Part of a small language model's weights.
Architecture: learned positions, a smear gate.
Each number is 128 + 32 x the weight over its row's rms, rounded and kept within 0 to 255. Layers, rows and columns count from 0. The size above them is the row's rms in percent of the matrix's.

# layer 2 attention query, 192x256, rms 0.0801, rows 0-26,64-89,128-153, columns 192-255
size [130 136 134 141 137 129 136 140 137 130 134 137 125 128 125 125 139 141 128 148 152 135 123 138 144 119 132  58  60  58  72  85  59  68  68  67  67  65  65  66  70  61  63  65  58  68  66  78  63  65  75  69  63  74  87  72  91  97  81  90  84  89  89  85  84  83  85  75  74  86  74  90  81  91  77  86  85  81  81]
[[115 171 116 125 179  96 159 150  94 143 167 110 144 144 162 184 129 138 125 106 173 135  80 140 128 130 164 125 114 137 117 113 163 104 117 109 145 152 202 103 139 116 190 126 100 115 142 147 117  82  81 146 114  86 124  82  92  91 132 174  92  96  82  95]
 [108 187 161 113 147 128 144 132 195 145 205 118 153 176 113 143 128  79 129 209  90  95  54  55 178 139 209  89 202 137  99 134 168  43 101 212  96 152 149  77 113 176 124 138  86 125 152 185 121 119 130 165  32 129 180  95 153 133  75  98 156 108 169 148]
 [151 134 133 151  79 151  62 136  98 171 115  58 129 169 175 126 135  56 149 105  83 196 118  90 111 100 114 144 175  65 109 132 156 105 138 144 137 104 165 168  63 132 142 140  85 178 151 139 108 154  94 129 147 113 102 171  84 126 128 185 145  77 134  97]
 [ 87 133 134  82  94 122 139 150 129 152  76 111 106 154 150 162 101  97 126 153 166 159 146  68 110 142 121 140 154 133 157 149 151 142 131 148 151  89 117  96 184  49  89 106 204 101 128 110 135  80 132 151 187 154 232 160 124 137  94 107 119 133 134 115]
 [162 115 110 154 146 102  64 111 100 136  77 121  92 132 159  67 151 166  94 117 166 135 113 118 140  84 189 111  98 111 109  93  78 115 118  82  79  96 103 112 112  98 137 147 140 159  95 134 145 155 201 186 104 141  83 101 126 124  61 130 121 124 124 139]
 [155 156 203 134 173 104 140  95  59 169 139 143  86 147 152 134 101 143 121 150  41 131 138 109 130 168 131  97 128 198 121 147 167  94 130 129 127 103  82 127 104  91  90  66 107 146  99 128 134 146 153 184 102 132 123 152 116 168 139 130 121 112 165 140]
 [138 189  96  98 176 177 119 151 117 137 146 166 156 150 104  86  63 134 117 149  98 141 128 125 160 156 144 113 192  94 117 122 142 130 170  87 165 108 141 141 109 145 115 107 135 103 129 167 108 131 157 124  77 116  86 209 241 136 134 117  98 130 161 213]
 [101 152 130  88 211 128 154 109 114  94 193 170 107 180 194 130  77 107 154 162  87 125 105 138 127 107 109 100 116 157  82 144 105 118  84 129 155 184 107  87  84 173 162 116 143 129 100 129 143 145 134 121  91 117 130 170 172 125 144  82 136 143  83 141]
 [ 93 193 137 101 113 102 137 201 125  97 122 118 130 110 124  91 112 113  90 142 117 188 105  88 106 148 194 150 154 137 203  88 161 122 157 109 132 118 119 136  79  98 105 123 123 135 113 109  78 114 123  88 120  96 149 168 110 210 127 150 169 128 194 113]
 [103 151 129 183 154 103 206 134 103 134 138  96 162  68 131  76  98 153 128  99 135  71  98 144 154  64 112 141 227  87 112 117 161  76 129 130  82  92  95  83 140 121 115 111 144 114 110 152 111 102 114 186 147 167 127 125 128 131 160 114 170 148 145 153]
 [149  97  83  90 146 160  85 121 179  92  93 143 130 155  72 148  94 130 110 174 116 132  77 161 119 103  88 124  86 134 139 132  86 147 102 194 134 112 159 113  75 175 142 111 169  77 179 136 104 148 128 122 124 152  53 138 144  95 135 113 133 145  98 157]
 [ 95 146 167 124 194 182 109 114 136 111 153 217 118 130 140 132 147 118  77 158 120 191 179 111 141 189 118  89 151 131 115  89 109 142 129 149 142 140  67 138 130  86 134 115 107 140 100  57 102 129 118 123 109 166 132  78 173 138 117 126  84 198  92 107]
 [ 76 150 127 137 173  63 176 106 131 106 170 108 114 158 120 142 137  85 126 132 124 112 146 160  51 144 138  64 120 168  93 147  84 127 109  34  82 127 146 124 151 107 146  95 100 149  79 151 135 114  64 173  92  92 160 150 116 138 124 134 127 118 156 139]
 [186 103  58 128 146 140 154  87 130 110 158  95 113 135 170 135 141 111  83 102 152  75 162 172 140 124 105 161 101 122 114 167 143 142 157 147 159  68 106 122 165  66  93 126 132 114 139 122 140 108 124 120  91 162 112 124 185 170 152 120 114 149  97 102]
 [128 170 137  65 102 122 127 121 124 132 114 153 223 128 108 116 102 123 194 167 133  84 147  94 110 118  97 114 126 104 132 169 141 111  94 199 144 128 106 160  90 112 121  92 131 114 109  82  96 128  99 132 143 156 164 127 144 112 172 170 142  73  90  90]
 [187 119 173  88 134 142 112 104  79 123 153 112 145 135 132 124 156 170 107  87  82 101 123 107 170  70 127 144 122 125 138  99 107 160 135 127 124 102 210 134 173 186  85 157  79  89  88 150  79 125 104 142 120 142  82 129 136 139  98 103 108 118 131 177]
 [ 92 131 124 133 131  94 151  87 115 130  86 138 134 148  45 145 117 157 127 141 150 140 167 151 139 169  63 135 134 128 103 105 130 164 168 106 105 163 105 135 126  74 184 154 133  89 108 153 121 180 158 144 146 193 121  78 172 119 172 187 128 187 162 161]
 [ 97 115 121 147 116 111 110 166 131 147 141 119 139 104 138 143 127 119 133  87 177 164 170 127 166 134  98 110 113 121 143 117 160 158 139 145 129 144  29 215 170  87 138  43 175 126 135  82  85 146 137 132 162 137 112  84 173 146 124 129  68 182 165 147]
 [152  83 103 114 153 100 134  58 134 141  89 125 130 159 139 171 134  84 161 128  85 144 104  82  79  78  46 160  97  89 102 130  83  78 115 123 145 119 100  69  89  82 109 145 145 111 173 139 173 115  72 142  81 177  80 149 170 116 145 165 136 129 126 173]
 [149  49  88  82 154 157 125 152 182 164 111 133 121 116 127 130 164 149 125 117 156 122  96 153 113 115 131 131 163 117 149 129 158 118 161 149 159  80 133 122 124  90 115 197 173 123 115  42 126 145 223 132 119 122 100 203 155 125 139 112 181 140 190 196]
 [170 124 152 108 109 170 140 132 128 126 108 185 135  93 142 136 111 167 117  99 144  92 158 169 103 152 138 165 164 203 102 102 153  77 137 127 132  77 124 107 126 111 138 188 157 102 135  58  54 137 152 118 105 143 116 173 135 123 134 131 146 166 105 144]
 [131 181 122 113 127 110 113 119 116 123  91 145  94 156 210 184 108  93 137 168  93  74 146  75 112 103 132 175 139 105 105 126 124 131 108 180 139 111  87  85 107 132 137 101 203 158 143 148 134 135 147  61 142 126 102 142 164 168 133 165  71 100 136 227]
 [ 67 115 149 171 128 167 125 143 166 114 116 132 108  68 121 119  81 130 126 128 105 138  85 112 189 141  95 102 154 126 161 124 136 150 141 108  91 105 153 154 156 116 126 154 170 153 108 126 108 121 123 121 174 107 122 153 129 128 109 124  44 129 129 134]
 [123  93 118 113 126 161 146 140 165 162 135 145 103 159 173 190  95 141 135  63 139 179 168 213 132 130 130 153 141 142  58 118 140  73  94 123 123  98  94 160 113 131 151 167 116 119  91 118  92 151 172 165 142 132 131 161 203 109 165 134  95 151 117 142]
 [173 121 148 104 101 145  92 137 106 113 103 170 122  98 145 124 128 216 137 114 117 155 111 114 120 121 149 102 181 175 167 139 150 186 153 151 122 142 113 142 154 212 168  77 198  84  80 126 154 129 117 167 107 172 118 183 136 137 105  64 134 138 160 173]
 [139  69 140 181 182 144 211 136 137 170 153  71 109 132  78 164 172 111 133  90 165  74  85 144 114 126 109 137 128 141  75 112 162 142 144 158  95  67 166 156 178  88  96 136  85  65 111  94  98 131 131  91 138 141 142 121 123 138  96 212 151 172 132  85]
 [176  67 127 154  37 153  96  95 107  86 118 147 159 115 117  99  75 107 214 209 142 112 144 110 159 154 113 141 161 106 161  97 116 179 164 174 137 115 121  97  80 190 149 130 152 129 108 213 171  88 109  72  90 124 137 164  98 115 136 168 130 181  95  79]
 [ 78  87 130 145 118 163 119 115 149 119  94 193 128 123 184 108  96 128 135 134 115 108 131 141  92 132 153 143 121  62 147 143  95 107  86 135 106  95 122 152 109 103 135 128 136 110  97  87 107 137 158  81 157 129 144 149  91 127 141 165 136 203 138 207]
 [109 139 123 117 100 149 155 146 157 155 192  89 109 110 156 105  77 114 121 122  87 109 136 207 127 123 121 112 206 169 125 103 145 144 195 148 105 124 167 103  92 155 120 142 123  67 117 115  91 156 193 111  85 135 161  90 141 144 136 113 187  98 131 154]
 [144 107 111 118  91 129 148 145 140 160 133  81 187 140 128 135 114 139 103  86  99 165 138  98 138 172  96 172 174 102 170 153 139 122 158 187  96 137 118  96  39  83 113 117  85 190 211 127 117 117 104 148 145 149 160 117 138  91  82 171 186 113 121 166]
 [124 121 102 116 169 113 128 153 146 155 127  88 121 122  55 112 176 130 127 119 147  87 126 148 187 136  85 157 147 106 149 105 124 117 110 190 132 111 135 136 105 107 143 141 181 120 133  95 124 109 142 169 123  78 134 142 150 169  82 132 165 122 178 189]
 [146 156 174  99 113  92 123  81 144 161  80 177  96 138 132 118 108 159 143 133  77 133 148 131  86 138 134 156 134 106 134 114  92 136 105  82  97 146 127 174 169 188 142 133 133 114  84  97 127 123 119  74 105 142  72  94 120 106 156 141  63 101 145 143]
 [140 115 141 135 151 190  91 163 153 198 139 136 142 181 131 124 107 143  92 173 104  98 111 125 149 168 190 132 172 118 127 190 132 122  94  92 167 168 144 112 147 161 142 170  93  89 131 137  99 117 130  96 155  94 123  90 137 140 145 174 105 139  63 120]
 [161 137 100  68 157  98 160 114 129 112 131 137 156 148 124 128  84  53  96 115  67 132 123 115  90  74 177 117 117 169 105  97  80 159  91 137 187  75 137  73 109 127 101 124 162  54 186  88 119 108 102 134 134 128 155 125 165 140 177 127  51 113  92 152]
 [109 127 128 167 154  59 136 161 116 166 177 169 184 150 112 119 149 120  96 124  77 216 150 120 133 157 139  94  96 132  85 110  37  92 179 151 135 114 113 130 140 148  70  71 125  90  96 110 101 110 102 133 134 111 127 122 162  88 125 146 129 106  96 173]
 [ 83 210 117 109 151 147 117 124 177 117 121 125 122 124 118 170  88 152 120 151 174 132 200 115 132 178 135 133 175 165 141 151 149 105 127  89 152 208 119 158 119 151 153 148 149 166  96 136 159 152 170 152 117 129 108 168 159 165 180 131 162 180 180 143]
 [ 69  65 126 122 154 141 165 165 191  78 112  58 191 123 136 150 134 107  86  69 145 131 154 170 123 114 123 120 191 125 159 146 155 124  99 171 120 120 100 188 134  97  82  87 148  67  98 122 134 132 142 145 145 180  92 134 113 159 111 112 187 120 130 118]
 [130 115 120  47 150 142 103  92 157 114 122 132 135 127  99 112 154 115  82 173 104 144 158 140 148 132 128 106 121 120 142 110 151 105  99 160  98 116 128  57 103 171 127 116 157  74 175 122 143 206  91 158 168 109 152 108 109 147 115 186 155 164 116 163]
 [153 156 105 151 127 120 112 135 146 123 140 194 111 185 191 120 102 152 131  92  95 151 166 168  52  97 158 131 101 156 109  89 137 122 108  98  81 138 109  86 121 185 146 118 130 137 129  99 115 107  94 143 125 158 142 172 137 131 101 143 102 133  93  91]
 [ 71  62 125 152 113 102 141 160 116 122 145  60 160 112 149  63  95  94 147 168 169 176 122 133 152 181 165  80  70 151 131 120 137 214 143 126 132 157 178 149 163  95  76 139  74 152  86 153  80 171 121 137 185 149 152  98  57  83 138 115 117 137 184 158]
 [142 182  94 103  91 110  92 120 145 116 120 137 100 170 111 166 191  82 104  54 134 167 105 121  88 137 147 141 111 130 142 106 106 121 136 136 119 134  94 105 156  74  91 133 161 175 136  79 116 143  98 122 131 143 115  97 127 163 111 102 169 121 159 165]
 [151 120  96 147 111 143  63  82 148 148 178 166 143 105 122 148 119 155 158  72 122 129 124 191 106 127  65 163 141 155 138 181 123 115 110 166 113 111 154 165  75 115 116 139 186 187 145 143 122 120 127 142  78 136  91 144 130 103 108 170 162 113 170 167]
 [ 56 138  86 106  69  86 146  96 123  99 101 144 165 189 145 145  48 132 139 139  70 141 161  47 161 115 100 133 103 124  91 104 119 150 134 114 106 144 189 133 151 137  85 124 118  71 148  97 132 154 101 139 145 126 121 140 163 161 149 173  67 137 135 136]
 [ 98 124 148  95 144 115 163 210 127 123  92 136 126  68 162 112 168 106 126 110 141 139 168  54 127 120 132  98 116 107 120 145 153 146 154 127 158 139 136 172 146  65 152 137 165 120 134 108  63 112 151 130  98 152  95  98 133 177 132 104 118 170 169 153]
 [134 111 138 105 155 165 173  82 128 170 143  74 160 138 124 172 140  94 114 165 143 103 154 158 154 118  86  67 167 180 171 151 153  90 148 201  92  80  90 144 146  97 140 178 102 129 173 131  91 162 152 153 134 125 110 123 117 107 116 113 155 121 143 151]
 [205 169 137 143  92 118 100 106 150 104 179 139 130 167 107 120 213  59  98  99 146 168 115  86 163 150 158 137 141 141  98  56 130 117  93 145  64 182 180  73  97 125 138  82  82 139 114 175 137 138  97 148 107  32 126 140 146 124  67 135 185 119 133 112]
 [142  65 100  81  96 159  79 164 134 170 146 167  71 128  88 158 159 106 157 146  41 126 172 122  79  95 111 102 129 104 151  99 141  98 157  93 133 109 154 160 145 184 154 104 136 109 120 107  94 120 155 142 107 119 143 100 127  76 139 154 119 150 166 143]
 [172 161 127 125 140  94  79  79 121 157 142 229 125 143 172 106 154 174 107 135 113 113 110 123 134 132 157 135 114 124  98  83  75 110 151  53 153 122 151 152 143 103 144 153  97  76 131  66 120 113 101 141 156 110  84 132 127 100  90 163 113 122 106 147]
 [156 141 127 156 140 122 105 116 118 140 151  79 124 174 196  59 162 102  54 114  63  73 116 124 131 129 143 161 177 153  93 135 111 129 158 137 148  65 121 135 143 112 100 128 120  63 156  87 112  85 109 109 147 136 138  89 184 183 111 177 111 182 138 131]
 [110 113 177  87 142 133 166 174 116  49 163 137 141  89 152 220 122 116 114 169 129 132 118  56 166  79 186 111 151 161 145 112 166 107 136 133 142 122  61 175 104 148 130 143 145  68  95 177  37 113 175  90 128 174 129 137 106 115 201 100 126 177 111 133]
 [135 146  70  93 121  83 128  93 128 132 149 125 166 145 153 106 125   6  79 127  79 202 114  71 127 128 107 125  81 170  89 180 100  99 179 143 173 123 134 134 140 109  97 130 133  77 134 138  81 105 173 105 132 148 147  94 132 127 114 188 151  76 121 132]
 [162  62 185 150 102 109 122  77  76 139 113 182 149  98 148 131 145 166  88  93 144 174 121 133  49 142 122 164 120 182 137 113 112 128 118 122 104 180 131  76 166 187 163  91 146 111 103  98 208 145 123 138 163 138 124 189  86 130 188 149 132 136 116  97]
 [ 71  89  91 138 109  38 123 128  80  94 118 109 152 112 117  96  84 110  93 145 135 155 120 120  92 136  93 149  98 141  69 157  99 147 166 171 164 111 133  64 111 121  44 103 107 125 167 151 146 179 101 145 184  77 184 103  97 137 154 205 130 120 144 136]
 [133 105 203 134 137 112 102 129 110 126  98 122 219  90  50 186 172 170 162  92 142 134 139 113 113  90 158 101 181 130 141 161  60 115 161 128 173  64 118  94 117 148  94 128 186 104  86 120 138  53  88 135 145 154 140  96 179 104 164  94 132 105 113 145]
 [105 149  97 152 120 115 160 137 117 121 105 128  98 129 108 147 194 170  90 113 169 133 128  95  97 122 158  90 125 166 140 140 138 108 137  83 144 168 106 122 140  96 151  35 179 180 166 151 158 121  90 174 132 114 141 133 171 155 166  84 129 161 144  93]
 [129 134 144 117 143 108 163 134 109 101 132 143 128 111 200 114  96 128 177 157 131 125 112 135 141 132 170 117 168  53 127 146 101  80 144  74  79 133 120 217  78 124 131  98 146 127 101 112 126 149 167 127 162  76  84 153 146  83  91  68 125 173 195 130]
 [123 133  92 129 141 132 200 146 160 136 121 118 152 117  92 133 124 110 146 130  82 119 158  99 105 206 164 117 156 127 117 155 176 138 142 177 139 115  97 205 133  88 118 124 161 122 169 125 150 131 143 147  81 178 150 115 120 175 126 146 150 106 168 131]
 [148 130 154 156 108 116  69 108 136 128 142 115 117 182 152  98  96 123 185 143 133 187 131 140 103 117 138 144 144 118 131  84  80 191 108  98  86 160 224  89 102 201 152 173  70 135 104 116 169  88  57 160 162 128 100 145 111  95  97 136 115 145 101 119]
 [136 158 153 171  64  91 155  96 113  89 124 138 179 101 156 146  92 115 147 108 118 138 133 129 103 169 145 130 114 131 172 176 110 114 113 134 156 112 140 128  78 168  94 135 104 152  90 157 128  73 114 159 154 121 113 144  33 136 131 124 146 121 145 116]
 [123 162  66 111 182  60 104 151 182 148 102  90 161 172  98 172 197 125 112 107 164 129 141 176 111 124 101 133  72 123 117  84 122 133 166 159 159 129 139 159 153 148 150 109 126 187 122 198 175 172  87 153 118  91 138 127 159  88 114 126 155 153 188 130]
 [128 155  96 149  98 132 125 129 156 156 126 104  87 160 126 159 175 145 108  69 136  90  75 147 130  97 154 164 115 112 107  79 128  95 129 156  89 136 125 174  98 163 151 120 178 178 147 173 204 185 135 180 166  93  87 137 195 120 116 114 105 136 127 145]
 [119 119 104  51 119 174 140 141 127  61  95 119 142  44 137  92 152  96 147 130 108 118 140 119 133  84 128 157 144 142 120 124 148 158 164 117 161  97  99 152 125  74  78  66  86 145  95  95 101 109 143 125 184 174 129 111  74 151 106  90 146 144 162 134]
 [ 87 126  88 117 192 125 151 175 142 117  95  67 100 158  71  78 105 125 192 152 158 138 160  57 154 147 139 103 158 161 138 191 118 141 155 131 100 120  41 167 143  83  95 145 191 118 119 189 135 139 132 158 167 180 137 113 148 151 135  88 168 194 132  57]
 [183  94  79 145  92 106 157 180 103 164 110 123 158 142 111 172 178 149 109 135 164 112  84 124 103 145 117 143 126 199 156 130 116 204 147 112 104 177 142 168  97 152 124  74  91 183 134 105 113 122 159 127 115 161 116 101  88 166  94 113 154  90 122 150]
 [166 111  97 126 128 120 134 131  84 138 130  97  64 133 148 138 157 120  45 108 122 132 125 142 172 129 179 139 118 124 179  81 182 150 115 118  81 169 155 169 104 123 140 197 190 139 130 139 129 127 140 130 104 107 111 113 133 120 165 168 115 113 168  92]
 [ 95 173 154 179 106 115 130 119  57 175 121 117 150 153 150 143  59 154 177 141 141 121  58 108 111 161 112 122 121 124 156 209 125 164 106 110 116 138 100  87 147 179 133 110 117 113 127 143 161 118  87  79  74 139 170 156 181  64 170 175 112 129  67 137]
 [119 163 147 131 132 131 122  75 172 122  94 115  98 160 134 117  81 104  95 154 112 134 114 152 162 177  81  99  84 159  64 144  79 146 147 185 143 172 134 101 120 121 132 102 123  92  90 122 113 148  88  80 111 154 132 106 155 147 146 131 147  95 205  67]
 [135 152 130  30 116 125 118 136 180 116 155 140 135  74 131 120 122  20  64 146 103 143 172  85 126 120 180 161 143 108  96 132 128 149 198 151 125 139 144 116 108  94 125 156 102 133  89 131 130 105  87 106 139  81 126  67 119 121 109  55 135 115 117 127]
 [132 159  97 160 181 101 161 129 162 100  69 147 127  70 129 113 171 162 110  86 137  93 109 134 127  85 113 101 122 148 185 105 124 163 127  82  80 136 149 139 143 151 137 172 165 134  99 176 129 129  82 125 156  98 116 101 113 140 108 142 110 125  91 169]
 [103 117 111  97 149 142 138 178 148 129 173  38 107 142 162 101 104  50 147  89 136 116 115 158 165 169 121 163 194 140  89 105 132  89 147 174 138 113 107 133 106 100 124 118 161 134 180  99 114 120 102 133 121 137 118 130 128 150 143 115 160 111 150 209]
 [172  93 109  98 105 174 133 106 118 114 214 127 109 117 105  52  69 107 178  60 145 118 137 156 132  98  95 157 178 150 152 162 181 108 121  65 138 122 143  57  51 154  67 133 112 116 145 131 124 145  99 118 172 152 192 158  88 122 159 127 140 166 151 134]
 [111 143 116 127 184 140 124  82 141  92 152 172 112 157 173 182  86 179  89 142 136 134 107  83  71  90 125 159 115 160 121 138  83 132 121 153 124 119 102 130 184 204 179 143 119 112 158  96 110 127 145  78 139 127 126 102 137 111 129 180  53  97 101 140]
 [159 135 102 108 157 137  96  83 152 167 126  95 145 138 100  96 197 113  45  83 125 146  92 138 173 141 140 107 110 152 149  88  98 189 111 138 122 165 116 174 120 120 154 115 135 132 120  94 123  75 132 140  96 156 141 125 123 165  44 122 107 100 118 139]
 [139 130 105 113 135 166  68 109 100 117 151 109 136 146 158 122 122 106 174 122  75 195 140 104 127  83 154 152  99 118  89 136 139 128  88 128 100 174 204 103  84 134 164 137  76 170 125 120 129 124 137 110 167 142 114 127 120 101 136 147 118 122 134  80]
 [140 136 110 113  92  96 108  98  92 139 170 181 105 123 117 153 119 140 117 148 189  91 126 188  95 103 109 169  42 113 142 124 114 104 119 146 160 164 157 179 109  75 100 150 132 126  78 113 149 122 129 142 184 149 109 150  88 100 133 124 130  98 163 134]
 [107 180 168 155 137  80 126 102 131 136 172  75 146 155 100  94 145 168 162 107 116  81  92 126 169 180  59 120 134 103 169 161 155 104  72 122  86 160 126 154 128 145 145 166 161 120 143 168 186  98  96  97 135 129 177 163 162 149 125 129 149 194 162 153]
 [101 101 112 144 120 114  88  47 131 158 122 156  74 135  88 133 134 117 113  81 117 113 156 117 213 144 144 170 101  25 137  57 125 108 143  75  83 167 154 106  98 106 100 121 143 177 134 133 164 155 153 172 126 101  36 159 114 150 131 137 126 129 189 184]
 [155 114 135 155 162 149  86 152 196 141 154 138 115 122 119 148 109 138 119 123 126 122 171 173  73  96 190 130 108 156 177 125  47 161  96 134 121 138 137 182  81 129 140  67 101 120 139  56  82 109  59 127  68 138 118 112  84 141 119 159 121 128 124 112]
 [189 144 157 117  83 113  99 173 166 175 130 105  68 162 151 215 106 108 142  89 115  87 129  85  92 159 151 157 155 106 114 181  67 155 105  99  70 129  76 142 112 146 115 108 157  64 155 101 130 131 115  73  86 141 119 142 121 134 122  85 119 134 152 149]]
# layer 2 attention key, 64x256, rms 0.0497, rows 0-25, columns 192-255
size [103  95  89 106 113  93 102 100 102  99  96 111  93 101  94  93 103 101  98 107 112  88  94 111 106  89]
[[130 112 146 100 116  86 153 156  69 177 116 119 106 160 126 158 109 114  73 113  96  86 155  85 161 107 131 165 115 153 103 131 123 132 144 151 144 140 110 130 150 145 127 127 111  86 218  93 205 134 108 170 114  74 146 166 110  84 119  65 111 130 108 173]
 [133 132 126 134 197 190 133 127 163 116 156 162 119 137 136 137 116  62 101 152 133  74 136 108 137 140 152 147 147 155 136  88 152  96 120  97 124 104  62 179  97  97 191 134 127 154 141 140 120 110 186  90 114 150  44 179 154 122 154 104  92 115 108 194]
 [ 97 166 168 113  85 152 147 147 127 115 153 102  91  70 160 140  89 118 128 129 177  76  82 100 146  91 118  91 149 220 125 154 125 140 159 148 107 128 130 121 170 170  91  91 172  75 100 122 140 129  92 117 139 111 175 126 161 160 143 112  58 123 130 133]
 [118 151 138 119 127 155 146 176  95 100 114 126  85  93 118  76 115 151 122 126 160 105  82 150  75 106 136 102  79  97 116  90  76 127 132 144  89  87 116 104 111 199  73 104  58 136 114 121 100 157 116 124 157  95 112  95 106  80 194 161  82 136 103 122]
 [114 106  56  96 141  71 142 105 149 192 156 140  57 102 122 170 136  84 122 111  87 165 167 106 155 102 139 127 104 112  89 145 173 114 147 136 166 158  86  99 116  66 142 101 173  78 152 142 124 158  93 135 123 104 175 132  92 134 124 124 100 155 148 115]
 [126 168 124  96 102 170 157 100 166 126 161 101 162 115  83  48 166  79 160 102 121 142 198 120 107  80 120 160 111  58  85  80 127 118 195 147 123 131  85 137 125 106 170 135 119  95 168 141  87 146 122  77 136 164 123 182 122  26 108 105 116 126  77 166]
 [ 84  82 128  93  91 140  73 137 191 128 116 138  85 151 130 118 127 134 179 138 151 173 159 158 130 115 108 156 157 124 130 167 167  62 146 166  69 126  59 139  91  47 147 141 142 136 110 142 125 115 148 125  65 104 107 135 108 142 120 130 103 133 126 134]
 [121  59 140 124 126 184 120 125 138 155  85  69 125 111 146  86 119 103 138 113 111  87  66 115 134 176 147 156 176 157 156 111 176  89  67  68 132  76 116 189 129 121 124 132 141 122 231  61 134 144 145 124 112 103 205 118 150 172 180 166 120 136 143 147]
 [136 105 160 121 123 121 151 102  71 121 171 123 113  85 109 124 148 144 130 143 113  91 141  93 114 139 133 114 101  57 106  85 117  94 107 109  89 101 112 145 133 130 114 106 138 133 159 152 130 138  73 124 157 120 172  84  98  37 135  90  88 143 144 180]
 [114  80 129 143 127 132 116 111  83 172 160 204 108  99 110 154 149 143 192  81 112 111 122 108 116 122 100 156  77 157 155  89 116 177 191 120 116  86 152 132 108 103 246 133  78 155 129 114 159 140  87  64  99  87 120 155 149  69 164 148  57 115  98 160]
 [ 98 169 140 122 167 123 178 110 102 132 165 115 168  97 203  99 153 150 126  84 137 179 149 138 155 136 203 160 168 173 206 103 118 135 164 163 166 130  74 196 179  47 129 122 116 143  66  81 150 136 147 123 116 107 101 139 191 116 130 124 176  82 129 125]
 [145 130 117 118 130 117 158 169 111 182 159 116 113 136 114 113 101 103 159 131 122  99 112  60 144 128 157 147 143 127  93 175 140 101  92 165 170 109 124 120 169 104 191 111 158  94 167 138 127 107 123 124 116  91 136 141 132 134 135 100 156 133  87 175]
 [223 122 176 152  89 134  81 149 179 230 148 115  84 107 116 158 119 146 128 146 123 125 137 109 111 138  88 116 149 110 133 116  58 105 155 155  97 116 142 135 135 122 114  76 150 146 153  67 123 146 163 159  99 107 151 145 131  86 107 146 117 103 100 122]
 [ 93 111  90 140 131 111 133 116 190 116 126 123 188  69 107 108  93 160 174 147 112 109 133 160 144  85  92  68 169 100 179 127 117 165 155 146 163 158 112 152 178 120 182 140  71  92 126 144 126 111 118 135 121  56 111 110 142 138 119  95 139 118  57 163]
 [104 117 122 153 158 157 179 173 102  62 123 125 137 104 179  86 139 184 150 178  55  60 160  86 142 136 166  88 183 139 159 114 152 137 144 131 163 117  90 136 174 122 126 141 131  79 135 153 131 144 182  98 128 172 151 132 135 128 185  93 139 118 101 108]
 [118 106 125  81  92 111  88 129  81 141  85 144 120 145 145 139 185  69  72 122 184 140 118 158 116  86 156 160 150 194 150  80 156 106 135 173 151 145 130 127  72 106  73 121 118 153 159 114 136 183 129 147 138 115 103 154 108 161 129 177 140 149 182 115]
 [ 60 105 114 112 128  94  70 106 119 123  77 141 193 102 118 116  94 166 125 135 129 120 122 147 184 152 159 102 118 130 175 145 150  84  83 116 119 120 168 154 151 162  82 149 102 160  84  99 174 153 117  95 172 101 149 155 122 105 124  84 114 154  83 114]
 [133 174 128 153 133 130 120 192  99  94 143  78 136  87 140 101  99 162 175 154 107 141  97  64 108 129 188 137 174  77 108 133 136 144 138 135 158 132  80 114 113 146 170 139 119 122  93 139 141 102 114 126 129 107  70 180 124  91 140 121 175 144 148 128]
 [ 47 114 154 116 154 125 141 145 114 135 140 129 104  71 125  50  74 144 172  97 186  61 121 136 153 157 151  97 120 142 128 168 161 164 190 203 168  73 122 167 145 103  99 136 129 150 165 103 139 119 117 173 134 159 154 127 144 121 114 107 122 106 113  86]
 [ 69 190 111 190 148  74 196  78 124  98 182 115 202 124 116 122  86 152 140 156 181 132 162 185 160 134  95 140 100 131 146 109 157 114 105 135  91 121 113 109 106  92 103 126 166 115 122 144 166 143 102 161 131 199 133 101 120 180 163 102 165 130 119 104]
 [ 89 141 110  52 105 100 151 126 117 162  81 109  83 145 139 165 151  93 149 122 119 164 163  98 152 109 136 139 110 124 123 149 175 144 176 178 122 217  42 111 120 116 122 123 130 118 156 160 148 110 131 108  91 136 145 106  85 173 117 103 196 123 144 126]
 [102 129  92  94 131 145 117 145 168 137  65  82  75  98 132  79 108 137 152 184 164 193  89 168 176 127 173 145 148 123 111 144  80 138 150  94  75 129  61 152 133 139 180 104 141 135 146 120 173 164 167 153  86 134 144 167 133 126 132  93 190 145 154  69]
 [124 147  82 130  47  66  80 106 149 144  84 143  87 204  96 121 138 133  94 182  69 188 143 141  84 172  97 136  61  75 162 102  78 156 134  59 132 148 102 102 140 124  90 111 113 140 114 114 127 149  97 143 106  90 146 114 150 103 102 168 156 119 158 172]
 [135 134 148 182 155 196 163 158 116 134 134 104 152 157 135 120 143 132 202 159  98 113 103 120 110 135 100 118 134 144 192 150 149 146 134 140 155  72  69 151 106  83 188 188 178 122  95 117 118  69 125 142 164 143 139 133 144 148 125 162 128  97 102  70]
 [ 80 183  80  62 141  75 138 137 121 138 108 124 113 165 162 182 137  77 112 160 129 100 100 155 126  84 112 164 128  52 102 137 141 158 127 132 112 123 124  92  94  94  81 165 134 136 185  99 124 171 108 172 116 105 158  69 148 154 106 173 175 186 145 180]
 [118 145 120 164 109 163 158 169 111 156 165 139 168 110 112 168  98 160 153  89  90 164 126 131 159 131 149 167  48  97 145 123 119 123 124 127 105 131 136 136  98 145 167 118 129 133 126  95 146 129  77 175 111  47 123 104 177 116 165 112  88 118  63 108]]